Weights of a small GPT-style language model, trained from scratch on English Wikipedia.
Size: 8 layers, width 768, MLP 2048 SwiGLU, 99.5M parameters.
Architecture: no biases in attention or MLP, attention and MLP in parallel.
Each number is 128 + 24 x the weight over its row's rms, rounded and kept within 0 to 255. Layers, rows and columns count from 0. Numbers have three digits each. The size before them is the row's rms in percent of the matrix's.

# down: layer 4 MLP down (transposed), 2048x768, rms 0.0631, rows 1360-1394, columns 128-255
# gate: layer 4 MLP gate, 2048x768, rms 0.0662, rows 1361-1395, columns 128-255
# up: layer 4 MLP up, 2048x768, rms 0.0671, rows 1361-1395, columns 128-255
down1360 097:165127115120117139133111132130152151094104123103143136153162141144121123143113116141134097131123112125129202109122189171124121136121105172179077073135125185084119121126132132124142156157106101122135113092165138132136115142178147135086152152153160148144140158138119144119086097135091079166109144169116160115145120167151106117132121126131110096150162085104144111128099162096151095109130
gate1361 098:165114127129153150122141137195130135105157089099163129121152109146129109124119141143121172158096118100137153114148110143134120109121133097093165177162141118146123131131119125129080114149174105124132124151112139142130156058087110115134166145097148121114123103087130105137128196129158160119149139113110174080130142106096136128111136131156121187144104114112139087161155142127107134117125
up1361 097:165133129122151133101123126129126132127145147108125115137146117105127139099098119135137151144124147111117087124142166136141141135120126093151137144144092121113155121143134118123123131170148124125119124044101130088130076071127171105177133109089164145117119173104102138115155139102117126150122127082126095067185142145142141142111087128176116118122113116120123106157143102151122156130127
down1361 104:137119070116110115115164082107091090103162117098121109169096120139150091096083162085164174152135094092127181106156141135130118108143137148151105122148121080080158145105118109119095130154103129076150136175116167183143102158106147103097122115126126117128144142165118103129102127124159121108104141095134151124108113164123112150134128109127116132123168121141150146154166154133149132165149
gate1362 093:137114135126132124099125134122163108123188139154141124112143116122089124104136168078119129138154095145109101110112159104168146150132158113160112144116124130127110145104083104136075124161144147115112125150109130093147122119084137109117122171144103138111113153140105118120121147118127127175120130139138100151180145118139122133105157138114118113152124144149159134108165105163093162110107
up1362 095:154164142104140126083110104112121172099128166063146113138160113096159127090147122103096121111108121100134102097117117111140095184136123139126123137137143122116115125104093175119151138133157110131141141113134099157064123129138095143144151094155134163122151140169098140117137073164122132126153144159122119103127115111136126093106120159108107140114089142143117110162156131147123129130112
down1362 100:136131143076160111105132117149132119124123125153119080126162116091101126094113130134125111114134113133139087156127119118153102107135085135105144096105139135144110120167146119149127125130119110146151135126125127170075142115131180139163124150106099126103096182095093163089157131138103102118119170180081111189076108127165167096091123150142146090127115098126133147139221107128109160135151
gate1363 107:151161171133130115084159094176142129143156130135148097160144116124149142122123189130176126119158121111134128130106089147153136162086086110090160159161140115137107101095129146118118118093122121118095110152147134121191154103119199097128129148127140135127127075119157141115085149115085131136112121115085140158169160143109132146105095127120126123140129158144131161152161117178120087155109
up1363 105:143084187116132110111131114125117131105098118152133113119110160138118124176092128159181056146119142156109099141097146125137160136150148153117129126144155155151115133123160148129108152117102096090145132112096120124109149102159154103143138145083095110099140120114137113117129107117138095131117134114088120116136135154111149117086139144075162140158105122143130137126128117152115142184144
down1363 101:160123134121151034097130177102126142142129106162146161123132119137111125113139178114083153164120125133114126119135109127085141107123166138123124120173136178101144120125132128127103136145165142156136118157144147109161151107125129090097145145132142135109089151136121122109152093113072123115148085131129127109141180097109146125104125141120115150139098144163127111156139143125099110107168
gate1364 102:096160118086118131132121120145102143129131131086137105152136104117112104190122173061129123079139126157103075127108130103143125117105106066147131148131138152147147150109114143126136118120170179103073168160125104128110132138112113118102106145127111119089133130121143140159138108138112105123091146097143149130122114128142146119123168150113121069129107105128102172147107158136145141173132
up1364 104:119150099126107148107171137148173099157125124133133129109119096121125134136155120160168142110141112145113165103067124152140117120079072138125116093098133155164108101135108141141127161135105193109185087155130115132131125144133152111155147144125131117116131156150106081116127130122147122118168152127131159155130145136129110148109123129116090171159097173128187112087142111134132114130156
down1364 104:116132141112109147139141150159153109140165149121136147158122167157116115112080100167159133109128120145133124165089105114119170120139092131095145151159107108055147152128159204165185147157114156122134131106106130090184101066081136132116109119133129105120160160115100156115127133124097144128163121155107153126097147126110093113078163154093169114107103106139132119105110159163128146101146
gate1365 098:107140134145108147113077068111109132147082147139079125144111156125156133108157141131116128140121150101152124125146146119160151156095159136144096164144138062101122145102122130112147114108128138131138153144102145124107189140125103127115146120122130099121107125133131114119135154162135137104111123130141110130163110117134100175120120141128135151124134138139122136156116098157104161099122
up1365 100:140147098144147099081145139114169146100111125133146134150118142137171142163109132131114128100145100094115138150119144118160092102187136154168135140108111158109121137127135104086120124149141146154107147150109140113141136141124116104136165111116108122122188114143166139136132120162146112104106164096132092145095130086115129123141147103147134135131080141130114139094152165092157157129159
down1365 104:156123105121102114158114123111120172110177097135121070152111164104153091135122141142127102127103107140133148164143149118136139117149152142124129146128140124133130115151106070137115129108134159134107158116114139132151130140168152119084161133109102149124077139123110175121144137136120133119114116120140085145139134110132147094118110090144138088105115117160074120113135124106138157133082
gate1366 099:117147166128109112126167148099125130114118110120114115117127119150132109151102143091163084079156088159105125115137122133126121081129154111105164137165122126135142095062124153131138122134159111104102104110117152150147149148107121096097122124098135113070158103123128116099125112151108101163137125125150127143131134110150159116134119113123136134097145116138107146118124167119157112132147
up1366 103:149141131137142146128081110132130093142160124144114124127106127108138122135150096099120124115122101085130150127135130107110128130142115119142100089105139112130144150135149178126118132091121169107153161149104154148093141114109161094166135156136128123124127137145125123134175143090107120114159083118127120113128151111156126099150093108161129129156084129096082146162112133135143102108136
down1366 102:097101078093111151121145152128132137123141109112124138141143157140138156151134151096151141130152101107088108134149138121115114092079092110146176120110172077128149107122092124127148147152175119174143131146122142113115114142122136086162143169138097146180079162107156118163098158052113140131132113092098120115107131117170147148114133092124134098100148113111123126124115127128122157109157
gate1367 094:173158126132157065160175060158116109141109135112159119120133113210132151109104111184099130137165093122077129141145152142163120112168154128144100172089085138123111166096146095091140115121136070122131112145086091131128109115096110124148102122152108128114151134106151110140143125143092118125104085161135167132140112130141061109114117130139073140109144133124116154102149114107132157145131
up1367 095:128096163114121127062130112119130161140150145127094128115116170113147117138147135139153123145161096154130141129117121095108093126112149144151082120115098128123140105182068131083149133104091160164104142134160173124119187084160141114115131161129144118145124134117178118151104103128143145133133135106150157100133129129105123131123131132140118120093103128108118128078129121115146180124122
down1367 097:158183136131112122135124121126143092154129119124151115202120109126143147167137119108153155112116118136132107129121085120105135180136153103126127135137122129138135092124157114122140131142120109143107064136125117104106103123123123084125132136198153110119105093084168098119119131116129109078159141147105165156143120141102127114127120089142214143136110135104139167091175119115167112100166
gate1368 108:104120116123083098110121142119112112110144080162085185125147091101187155117131142122157138166137160149127137135122121153152135131131179076149139107141103128105123164101111109118170167126137149179140131170161100105107167143119083107144154139142088132110170141075101135152132133132129142175130134125124192114063145082145146153137180162108142111126165141158145141131139156125117114161152
up1368 097:153125160141144125159105120130156147100120149101106123182120124111113134128079136128127149145101096148104132125159142107099142091119159158142141097136135141073163129132113177108092124125152142100105138125125134106105133117168153107136142160149130128131132123133101132129150114165075139121123130123112103143155120154162122098080106092089169086140123123105116125098141101164113138122130
down1368 104:168164115142086110118116147131180194180105152134143135142109139131155111138174115113171164119118118131170148134142083119147150100116114126121118085142056134143117132139129134150081141122105089078147094142176122102119143140109147150125116107102133161167097134129106121137121147173103154136127059133108108120128085126152123101092128130142141137136119126100123098143110130082167141157120
gate1369 096:099145138134131159144125126103112119165132147118155107123133125134076136170129090118086148180103141124140138142149086158095180108149135107120124093130164104121160131125144098158122162120120103103105165119124127140116093112117075145141144082117139156129135150118110072102106135157162122162108133141129156130156140157097131126115148098130118145116099106127171139189098128119144126138141
up1369 098:128093135175085064127147106107105133107142135138130135140123154163143126095112157138160102182080102152138081115120134104102138151128118116162168133132145135144096109057125132159102107079118115143118133128109141118146147128126116107101114145132084119144143164113139187155135118070117128096129159121139167156124092078110116130085144097131158060138124108119177149121130146158127120167177
down1369 096:113108133159116128127114159137131115140144121073145151146148154154098155150154118117089136148136142105098173126142124151118076121110135122146138114090151160121121163177165160092123161114133133107141099140060121159088085128107128090129120088170126101064090136124103078128150116114155135130116155120138143148156149104114143143123121135172093104152115106130129140165123112166176160140132
gate1370 101:170182077109127131093133113109125112161118144162115090101118113140106179144152151132139120130138156098131154157134105108111118105129171160124201163153151176158153107141156138180124089118153140172133105151145106119144113118150129176123128089135169054106147105125161126124100134146120123119079140137098119124141121144144168156124096111131151160171136156124114114111118127127156163133140
up1370 103:155139139114117146142115169134174125132122092096142114114135116201159141120161107149128096088099096138151106101081114119149122133140155127140115105116140130120109123076118114133131191079107082122137119118110105107143145080081111092174149157142100119147122100128140149125108113162083112105117132143138124155093111127142102098141132120114116121113104136093154124111134141164091128116141
down1370 101:132153124126096162134115132132133164159130126129131128139129126126110123141155119133091144097154098129143150061127121103164110203103124139169121093169113101147150128102153093122126137112095122086140147105097124129137117121168123108116121153092098118121118118138134137094114093108137104115117151161115132164135098129109110125134134152149148124117102153142165120166121116129093107152119
gate1371 089:135098128143098138092160147100130153133117154131144150136132116137132154140150108133165170117143098123144104180121112140085103162132132101119117111160108080162169144136131155111093106121157116094177178103089157095115171159088096094137150071130131158122086086134125151125122109135121152116107147168114109067146144109155103173139142109111112154138106106112066117147165168114138152149121
up1371 092:136110155158130139144152165172089127115076106118151206124124152113111087139124109104114116137133155157141130104139133184145136095155124118118146142118102144133144148097124104156130169085100143138110101128121100080164103121102127138082160129102154108115176106140118123184141115176102083171148148134109154157169110170128099094140109098088143105083160148080141123138083133142164130171149
down1371 097:096110130124143160192097099138154179117121136098107179130093130150119134143121102127170117133099156131121142143060099123143123163145108157117150083131094133115153142080126159146110126117142149148149086115127141140152149137109149113052128125129117159125129124120144108103120121107132117086097182139121157098138152126119150098208104150110137132147124112149104137132108104088122130139117
gate1372 096:133130119136176149120119136164163129123089140111127090123152139169126169116118141141132141107160080133129117117107120154123084155156099081140083097169140166142170122135128136136101140104089141147144169126126099149124137153142093150102126112135196072123140088146165151129130100116120128135121117137164126138098138136137126153091141097147125138114113088182137101091136118151162149149138
up1372 100:095149093128089122146128136143107135135161099110123096123144129143112131127127168132137121127196132172150125148095100107116110131127158101152158071115151099157146145114123092140114105137110140093132201140134122124074106108147122127172175122110133115125118109142129140107134144152129124164131108134143110089113162079160115110137119094139096127149095138092142113123138130129106130159116
down1372 100:136129105151141133154105083146127155134145100185111120189152134143160146120146145097163130179174117177128117141092141134102100093128128144127133102139142161087153120125128132151110111158092071139177150152097110133165116150148106141098121107101143137155144096146163132154175126088139138170113111137129132145090132095193116088115166127147150103108106145126137139174134118123094114126142
gate1373 097:135142101172094111150168119143118127152113131178137109125164108119107101120117167132164110156095141141135139156110142117103118153118145090116108087097067149113121125144137096147132121142157067097102119150131155127137167148139150143151158154130110102135114158142130114119100135170144115099168169121163131129112170093118136151163089118100157160112139099105107097106082135136107172141159
up1373 100:054130125151143122102128134132127141125096103144142138138127173119141096141137085135135104140173102105117094167155119120121116178118106154142175177151153134121157148111145144112155138116137131133176147136166127121148102132156128189136183130122073134152166146113138135156166108141109148081131096132152105097130141107123137175127148096123122141102145110145096111037166155150139151130120
down1373 102:127107174155103087117131141100109140120110133136124161094120136091108120169106121125104131124151115106123162110125112180116134150126132141167127092092150171119181130136127136147087131140109127145161128100156129146122100151159102180086100129114070105131133124130144104088135156114130151136148083127104147079179140117140116093116130075110122161115114129122111134138158154149082097145109
gate1374 102:110135126170127107171153148124114118115136171133140177110136115134136216136150166136146159114108064173161110149099175117118120144125162127101117086160140163151134150084117113159097111118113166149151129132143108125115132094143148112120110106127139124122132102174141123168119139085132106100110087086157148186128134160122107164133100117123152167107175170085131139127116135138136160169141
up1374 101:173121144138135095120107116157116120089149126137151162122169131127101168112152175108127130143081107118135090144155120073068129127098120144173127114193175116148133136142106090099139060134117117135162100148133104077148104145129135145138117116147079179096136142132142128084132117107148064137128123111129082195073118117114115108165085149090136115129143105118103077154129125093110143127139
down1374 100:130129141122102123128098091150128147105105164162144120129107126097137091134093126118125086153143118145133153127155136108134104111125125127133112091125203167139103135131126118092131116096177111063120077177119158085162140120143084149142154114144115154110115114154170117127131114137139097107159146099132158120135131123149106111085144105109135036129104141152102138126130142094088153158178
gate1375 103:174076134108131086114100102109133126119096138127149096117116137159118151133109125127131156112140145123132128143131115162126137153152157109119094135145135074171183149123138134164141149121121136149134100094142125152164125106139089105129143116175120107106088123130084117124125137116124112138126105133157110098117160100104111112177142142123112089141164119109104130160110084120151153105119
up1375 103:139107134166120126092123119122138188081137122163082123087110136123130148131146131090131156135116176157165130129146134161137136152128112146162138103106167157134173150111136109177132129110125214116164097131118156155136127126159108116122143088152181106098169128086148130135129126070091113096169100119141101070150136089130149111173108155089143132142130094145097136135132099109102117130115
down1375 102:136136135107173124099103136129114129073073130174126113135140115144140094108154105074146193134139111104144163161142147166157184119123111140131095077138151169156130131146141129169136135133161142109141118110135138140097143193150107146147150126165132137118126135112164128101109073131127127120138157119114145106131132109104077124145111091085087096179154122084137083112100140103131137129150
gate1376 119:132144143150102136073103158167131121105142123108126140122140159121150119110151146148145129199167125116084117113139148158119138106168110101108111143159154137117144141090117144094126094134122098091144140178124117138118142120167101133140138126110110134094157141141103128168118143166131105120139118130141126074146115134161140119126154142139140135124155156121178112142152149144151109145126
up1376 105:167109163115095135122138167103143134117136109132132114107137096134132129111190200112125135138162134070097137096101093109143125122106165076084125171140086115098108114113081091127110112172121115092121127139107143182131114146127101191153118118090122144141115079122123159154094132120144107145140195116168135072158117107173126130131167098158133131117165128135145102134102094121174149152132
down1376 109:106154105108118130144144114115123121103103102054097109134113121170141078093111137116154133139151128104098140127108095071176085063120134079150122156154122089157124137108120103109114130089127139098158146137138148151113093138138172124132128152101079111131105136143105138143138128119193067151128147127131099103115088132158152169126106111172125132099127131110134169100144085141195135154126
gate1377 100:107102180130130100119149154136119105122136119155115099103117128122097092090120117143136150119120101164139120153075105135075116126184112114131122111134150114127134199117154132087118169129141116176109078120061123156131120161127144140124139165125182105127128096142153128107105162126127156126152194104139106128157139125152119107171119121149112164155153128132122123137081150112112156119150
up1377 104:102154120111142115129110108165164132109132152148088125133087126121130124122073137106131109100098117136148091100121071139178153146112135083144103112129153146125142147131134127113128128109127125123141096119140130119119167125173111169102116147151129107100119103118133174138117093148114127129150128141104096092155143148154089131124129142108103128119123093121132122134095121110161149139128
down1377 100:109078125131111122149099166098141122127142119079099045124108136132086107073154117121129130098106138108124114112098116156138154142152102128127187123123125109189123143124132134123156097135095145130112111140112132121143118116068163143142158107155102120143132107062152137118108095162130094081094116106126107109141133113152100150158135112137094157124148111107059094132094139118103111138165
gate1378 101:100136105083121106135100118168127142138129144126122118128122116147107127108156180114115094123172157137088101141095089108128123103082149106159153103154121152159129116105115109144130125109161082103168110147143141121124088071111144165107130127096126132095060172151169145155105151097141110133122111133142133137112168084119162120113147159113133167116115088143094128106142127136140140103120
up1378 094:138163127125137127095123084145106113136136104118157151138153092131139096113103186141090098095109105118111096149111122165128140121101095133123154134108175161164147191114071110165135096077096134132127153127147067111162060119129152125165129151114139139117093101100115100126139138128149130130117118142094108145136133110145148136142092177153133135102111083108108115121112125135147081080146
down1378 095:163127178135154136126103128129099172122147142127110119119094152114091156128152105112135114095133076111101156099145129140129114090092181140106122153093134154106172128111086111138124111103148103138119135127156166082140111094145147094123121115087153104144111129144113155166149119129104142122122153128160122106116180099149138142188094147115091103112132154113087129156159119124160089145094
gate1379 101:132139114138136172102180132144133131095161109151140146150156105106111127129140108129108088077113149138111154119104099157123117102151066129080116086128147117128145131094128164100098115091102129151150091163128119145106160138107131138134155130131169126131137098124153135174112139126153154122106123166165131086121098160154174151139093086111120097071096160134129163129105108136083129129139
up1379 094:129148134153139121149115138162129131168142143086104069191082119127146118148153107132173135108115133133113169152104100145159076125115098127127103127120124142103149137097128105090074093084131162115129156111164138139167106147121116086125143160130139112166142125133129112144143111136128122088118124146124141122127098104115117096167115185129140132111140114135123146102096134123129133155143
down1379 101:137155158124149097165100158133125153169156127133137104119103146141095072143123119141139140171144105120103142136099092122136141147117136125125140138166112144128113132127096086133075117112150150128171155140117145171130116122139104128078135145122126104110131088103122131149136120152175094136100143131119118120145101136123135151164112118105131105103097097123126161131109124101105179130150
gate1380 098:073134114128143109140155157134153150141103137114128141128130133144147129108133111166138168113131158108129111127159116141113107116147132140096155110136149123102098143150086110131115132153143131141101078112131135162124127100117150130120100088066117122152132124111152133113096160138140105180135148147110112149149122124133094088154135138148184108117164118147117121110143162109100110138139
up1380 102:189096125180104122081145125144184128113110127129129119108161138168135162156137138120134142115140112135128127169105102127118158127147154096098121128097138116106126117094141141154109110150135113111141101155127114081116112118144113162162107116173166170158093140117105150101087123155128143129083172127121111139126092135146139127134113156145122120147108075126146107143132130117131149176154
down1380 101:123138127109124120148120090151115106130148140133099147147083124125098117108104154134167124133152144147117140129138146103106134125113113153116141158110202137114109150098129133125184150148111101132074127156101148115161145146183164089131145067121090098117099152135157101147104074103122175133125100095120116125097125115124093158117157115113122126113154138136110139156108144137167146104130
gate1381 096:127162135129166072123095112166119169144123152114139141127087140119121079118145151091122119113137142098121145142128144101132129137159132153129071142162137134130129145143119106075102124129168093104165139090115103115126132121133134106150094123178147119111121115115144151133154098130171145145110127100139122124123139143111155107111125100159143132108114140118126134149125126099097143117090
up1381 101:165124119150117097140119126155126119182122098110157136131128099141144168168077130122124124121145126168145126192139123114132098183127147121129112156135105112147100178106115140135123143129052112129114124155155099134111088099134132111087125107146114136163167102140097139150153112146165173130134081132079130138152128133095118100119173114118103145166145171128099146136138151104114144136168
down1381 100:108128141094113109124137143122138081145115099112137132122114114084143131134149103103157155112095133121131099159086133129128146104139139138096146113140149125075139108124100149135101118167118118123129136124166098177136148142113103122139140122093146107139165110127164103119165138135117165101111120160144120136137089149102128138149138140129137092152151142135139111130133133146132148104121
gate1382 089:066126134103144142164223145138118125154131155108164125130120127106159121120108104144142112109127121120161117073126142125170104092102121115096097146142145110084162138122172158095132178158109133098104179155146159150151118107142148105120101092159123147161106104149134148166081105097160151119113095170125098116165125123099131127143132147118175101100099140148083085202121152152151134092108
up1382 085:127139145148090148094162114114136189129150189144128135141162142067165130136133132125092137127154113083146103129109144104100145176124137125163143110114139115118117126088150120200142126097123095118152114104149149126162144150138130117186141126139113153113105155165126115127171133120159131102145145072137132131131186129149135108100167143114125116079109137107108117087129154094099111114050
down1382 096:207151138128113111176132119135163123094183076162150121139147123113123151136120114156118164117096142119099120128160094124137086117134129125124151125178144096138154149113115115116137123161131172191132108119129132129125124124150132124167123163124122171165124143113115093101121114160119143141173108144118119122099106079138147138117142113082152141139137129124140128139119151171102131134133
gate1383 094:131131130128078164177121108164135134156171148118113097172134083110131130135139157149099146109123126106088110170179120100103094119102120142120088112113187148120124131158116061111117134124154158089133151112114125171083112132096134139070114184137106135132109119125142163144140107090140076126159118171101154116113096160114134142120142112136177126104096132156090145107135093116107100155153
up1383 094:148137137094129154138112148048156122118111116110139130149168178143117112110133139077126156139112122112167146114145120138161091120132141135170174141140129090063114149114127113168130111159087146105095149123115172104073158164140131143140170176099117152126088137128138115106148134097096129090132114113145108112124134127153072124143111153160124194130135160164147129117128119137143094147121
down1383 098:152136138121108158164107111086122127124136102147192128114122150143124151137134133078142136128117138145138091135109120103157112130171113141108125113136113125127106095128113155148178130182115126172176126127134140146155118145123043130092138131107163157165124087144146164110177130139143072093104147093119096110122134140135122111116118132147098111156129164099105092147142159082088092135170
gate1384 103:120122110103141148147146116105110161159168153162129130096129163158153151155194146132126112165133118120151112171140148095115167153107128154155158132120145149144133171144106119121136136167110152119108109101089134122122151123176151163106129075095157115098095123085170126135104175095157141110112115124114099113097126108146087131127137165087093112146124130130116097126153120150119136108124
up1384 104:113147096098126121103163140100119133117135138118087124107135137114204176138171123143169149139127169131109130126152085162126126131138168156088186131099098116139132103096102139145152139154127131123057103106108126146127109142148129153149124118116180104137092128111125119060073169133170163134113136108118121156127138122125081134130140139079138103163111136099136132141108129123136126112135
down1384 103:091133124121207118169120125118108184104106139103112145092171145102163085179106149131114170148149117152157100123141113180149110141120098138130114107143106142150121091149146114117176139083102144140130107120118106144134172110064146122099141083066149070120136124133132144116076156113138166104137130133132107126108126123154174117103113128123093134111132163161109120098146115132097132139157
gate1385 095:157117141150140122084134087167137129142089150125150119122101119128140140165110140139151133112154148153139112057110120161146131117138151126132110087121101142081147178114140113121129123115143121158118137172096130108160128105120096117116143150168136155083128133136163138129139099152109139154120179145150115143124116124130126146131143130116105111147132120188149112134138128138132096157086
up1385 093:149146101141118148117083103128118154143123155124113115130138130161095135127130099125083142141161159114126128129141100135141122142143161099134114130100148175140129119139097120119114136169114144146124123087138126158107164107137087062125092140146128124092131109124165126170126112160088161110134155158123140143111113119122137155136146140111102103164102129125167153128123132119123091162115
down1385 102:138130127153098129106133158168114118150114154138099120181170118173136148156076108166138175152136161136147129154118131159162144154124179138133101160122144159113110129138131072112095137154105129140136102137125147161117125118100126108179089134098127089131125120105150174181122089109122171145177103133148129149142109131188154111153148124122124040165161136181117151100110133106138090128089
gate1386 105:101140095093175133125174104131140183139123082133107153146114126172136117146111122125121109092121143140155112096120129152116115125184146083133124122110127104155168126132078152154126115135142083100132108121101120137105155151107135112108109143118152162177143114095136111121133125103101134113133101148116116101101105151164101091130136163119105135112092164128140125111105108145116055123153
up1386 101:131159095083102054169126099070174105052118139127128143165148095138111122112108107102081118157116108097118117139121126106159131132130086111128141127112110138134173137110099119113111135131127139161106126093118135155123102107151076129121134127114123180089099123143114163111147095131140169142105170138136171098159130131160078117154126120155123093149116123139103138145163129125101122115126
down1386 096:154103106153102122113108140196145155121104106128115128114097094138123131142141136128121157145139117134135138129119152105124147147169117131149161143151160106125183148131149105131124108135116125115124122139132125119116102136106122164147147073162140154122119181084116137103125113125135116099101093097154093153132118119104151116119149147109118154133155131180178108112159121106128171092140
gate1387 092:138135145117096133133146145123148123129111136124144163112093099128116124150151084164133129128136125124125100125127149131119135155081163131130106130123087109105121125135134137164121129102162106120127141105141134136155112153136097091141155120158105152149115095119081125114123128123139149141130118093082140163121146167141157102130153069129107100122121125119148120126133065141092102163113
up1387 093:115106127105082093151106125187160109090124117084100110127126097097192133131165171113183135133095111128165100102129095173140089083163107131086132134159161139106141119142123128134111097080116153086117154152138168133120131108152120138129172154125142110118164174140075104169094132098133110134137120137112128085161128136153133126114104154114124162152164165144136102133133142128136165105082
down1387 098:126147132122119128140106133114103184101153126149124139144127113127106152076066130103129135128162153097147154131119113137101187101143120160141138145143168140118135116116100131156145140181139127150171101121139086125144100118122186157138122130129108158117130111116143124112129122105109145155108125122127118127134115130104119134140180121140120110182124142101128188130121152112117133173123
gate1388 101:132135075104124069069134129122157086164164108107129133108171149126152141117140134091104103130128119129116135081111102111116156087122123150099124177137135106111161127119115113112095086126150107143116121125096123131166145145123110143146113125129127120105134093149121107157142135103125097121138124116058139135125143153160158115095073109118091077126142143118166112126133112107207124132146
up1388 103:114120153161103104133131122154124152146122122140170135115125121107124139074157135149144114138132098134095136120084122100147124162149139123096081106121135120149118140165095109141125110147102107129117141104137104092130135094145088161124125141125118110155145167154093144149114154115097150155089130123096142137101168097100133123136149139137123090158129075129149133148103117094124202133123
down1388 101:149143105121147099113105112099134156113134160123131112134120107082148124117127166112136116165171126129144098142108163116121110100093115115112139177125154167138141127091151123147134106131096127152159156134141149116119117113165100113159120158130098151166098125141182067136086156138131126145105109123099107101094165095143166093108173144130154137160117129159140157129152104100120148114179
gate1389 100:147086100144089121121158157127146123145092155106124122151126146155145109124076095143118102092117119146155128152102105132145132148135108112111191097121093099079144167102114105130148150119151161151137147131132133115116088107111102124118139138102123116123110138129127137129139162170109150111174103171154127175124153136096092132111148116113130134111102119145109171101136081112170110163136
up1389 094:163112110125121104115142112128086123128119145103117088120167113120095096119132123149131144135136130117184138142132116062168098157127133137181141140172127122108111127134118155118178133123149090152094119121165100110179142123108125125115088112143141087084100139121107115110121138171101114109094149139135084147116164129135133126120164144153092077131095125153124112139116146076119164130094
down1389 095:148144092149143108139183156145138160123135147167074109143094117119098118168110150112181142123136124110145129131143154100134152111144152144171124150131095129108128170106130136113122111133140119116189096170115128119111120059110092124136125135134141106117114095138123088128136124128153113132120188172134139139159099133105128157063078120116107143108110094107120124139124133129195108097120
gate1390 120:143127116120104123142160150191135147117101134130125101093134115076143094087133137129074102157135111159129104114133084135131127176138141117147111157129162146114165136112122100114116124117104146107124165139131105113093157140098136109114104095133144128106141133095102142131100144127114156124155147087132127116183106092143155090113105144128144116115128122155131087118114142132107097188143
up1390 119:122086145185127151144097118155160135137161141106142142145129124122157155138093118127162124139136129110100144179134165124135099143165143188139118107145125119093100102153145149135101124127175114159135115169124125135182136130129116140138135119130146138110107145158133112139130082127126125084142095150124182153107117124098107157134123126117163128103143113092144132167146134124142164126131
down1390 100:163092106137100103148098110099118078141123105130115140161103162135146134150126136143143117111144101082082136132107182114086129117160130096147133106150121058127134156160158089108162121164125150099165092206139132132112099137144133118114127142115131107140130131135159138141130126128134125162109147163110104123110128104157097131153133107123138085097118120087156137142096070105137141144121
gate1391 102:118107089130152111141152107109104136100127124096157137110154113124116108130128114136121114142139104121119127121129101135117102084171147111116164099129113149112161143106133150128110141152125143187122142172157107158133145091139150141078136146141117143096151120117098121135091138115131120104109135111112066116145136130145101102131133159140110103110140134118128137163134158140163113128122
up1391 101:142190139139167111130083157124100134144102137154134107118107123112104143119128095132131127146122147142152123154122109130149121079168094136155105123138153149111139151150176158135099122140125125114119135139116116183111115089138226114119094121088115116115113119080130150129108174095098078122149141137144125085121172181117129144152128105165168122169122152116114106116166109126104096083121
down1391 099:123138138089132143063137117090135074114125146150105168093116091141152096133097132141130106113126110148077129126142094131116105130152117098121100052101142159163132176163103132109133124096129122112121114126118145132106123109145141119122084104126143152099135142122093133084170114154102138192129104131173149108133145144137084187110118126136079133180128093152143109108108127124175139154163
gate1392 101:105104119115128138124124129131121138109144152152140133108123101102110101109147126132152121107141109157091140107085136118081126113105166092096128122135134102106120141157134146200118102103106161155137141112126102158099127146127124119156162123144210152121146111116135180105064135127142169138140114092089132189129147092118099114127119123095129147111163073134136127128123147122133137156127
up1392 091:141098163114140094157145124131134161146085118108151101159083111129118125143152157162135085112139131112095135146109120120152145094187088142133091127140145108132108147096142142113136149113109135137161175085114148117066149128171090089139105113140133138115112151119143110133167126183109107118167134148167103166097134160107110110147088128133117158130130111090062150158149080105155110097100
down1392 103:149151074126148114111135141108172104139097132140179094121116122141122117153149135140131156135121121108096141084145094155101118095135127156136131146103129107149145092100129113080121150139100110119167111072112149139099102148162164135121149134139148116130111119143094144109145147146119127137156099106115094181086126121136091131103129142146138109120132105063098136153153157104153124112141
gate1393 100:111133103170148133120111091160121078136107139081133148144131154117120153109109078118112132123140132160128143104102151148136127125143171091164136138134134121149090116085102118077105124069146136117134136119129177161104133109116189161115134113114193134141178150159125149142117153126089091138109138128113075124082110099138106132118122134094087107125099117143094178129120107139155133136108
up1393 106:150135152150100178146122066128125143143161126112143062151121161103134080200141158127089107136131126149079095100094125142088122069114096106167092108133088120113111092166121130142116142117140161126143110096132162146132105113131116104100138081152140124140144170162098115133085111142167144119137132207148140140145083117149134112139085137128113080113119128113156111121125129159132159122090
down1393 102:082142114113125150119121090113104143164118178152144127193073137141107099120110120124139147103117124164122107135112169151144149142124104132133170107165123172120105185142155148121168133139138099177130073140152128110138134109137158128144125162116105133122132123132112115117126142143090117114089149113163171121149100090137132142162141104128127166084108158102177131129102124114115194176105
gate1394 094:090132139173145156135122126147130136156136188178087142153133097116130147102157131108120156110126100151145080066092102135155142152148139135119093110092090100152084149170144115135151159161130163142081126121131119128100172113132119127108125084147122130133113151124135179153141057088146109139128106136163140129164139143077129160082168137117088086098135160137091111108120089120108138113126
up1394 081:149120175115127138113133138176123102146116116101142118137151117155162113109134153154118112137105129107062141118151142121128141127167084124079124104134166074116144112125149099188140137143085095171133099146126118136140096132134113162152123097084103096129146128116127123118136132109114131163131158122102163140153132096115151089130149119100166119137136132085103134114167114136142170101111
down1394 093:144152104153121141094115131107113142091144162135114101103156112132095107133097152114154093122108132112175107149174139145158148170099101103123117125140147110135159167132153130105099103130182130154106142130168158143166098157096160121087130161134130116112129162134111151124114111156136050122117147120123104148111135136098139118114124151101112114136102096101149160140134125150124149124132
gate1395 091:101132139117140123098092112129127121122141137146114112133123150139105123115119146161114124125155111132094137137174096185156139125152145145147141141141124100155120087112140124124128089110129152140165100117158138114143153156177107140149113161096116098082126137194141126113174127154123140131121158162138159091161136106177125159096140142117090112091081125116135129088111150115131072110134
up1395 096:105112148133143110139143120106131151116145156130113139144121161139133111110115118140162109109123178182081130108182110105157148143127139127134114124113146124091102148098108153125106161138144105155113138131098143154101170096110110107095145150128152146110141138104149146143134121144117159156162147128131138063099106164124148113125118114126069118127091105144113158083157111124139180112119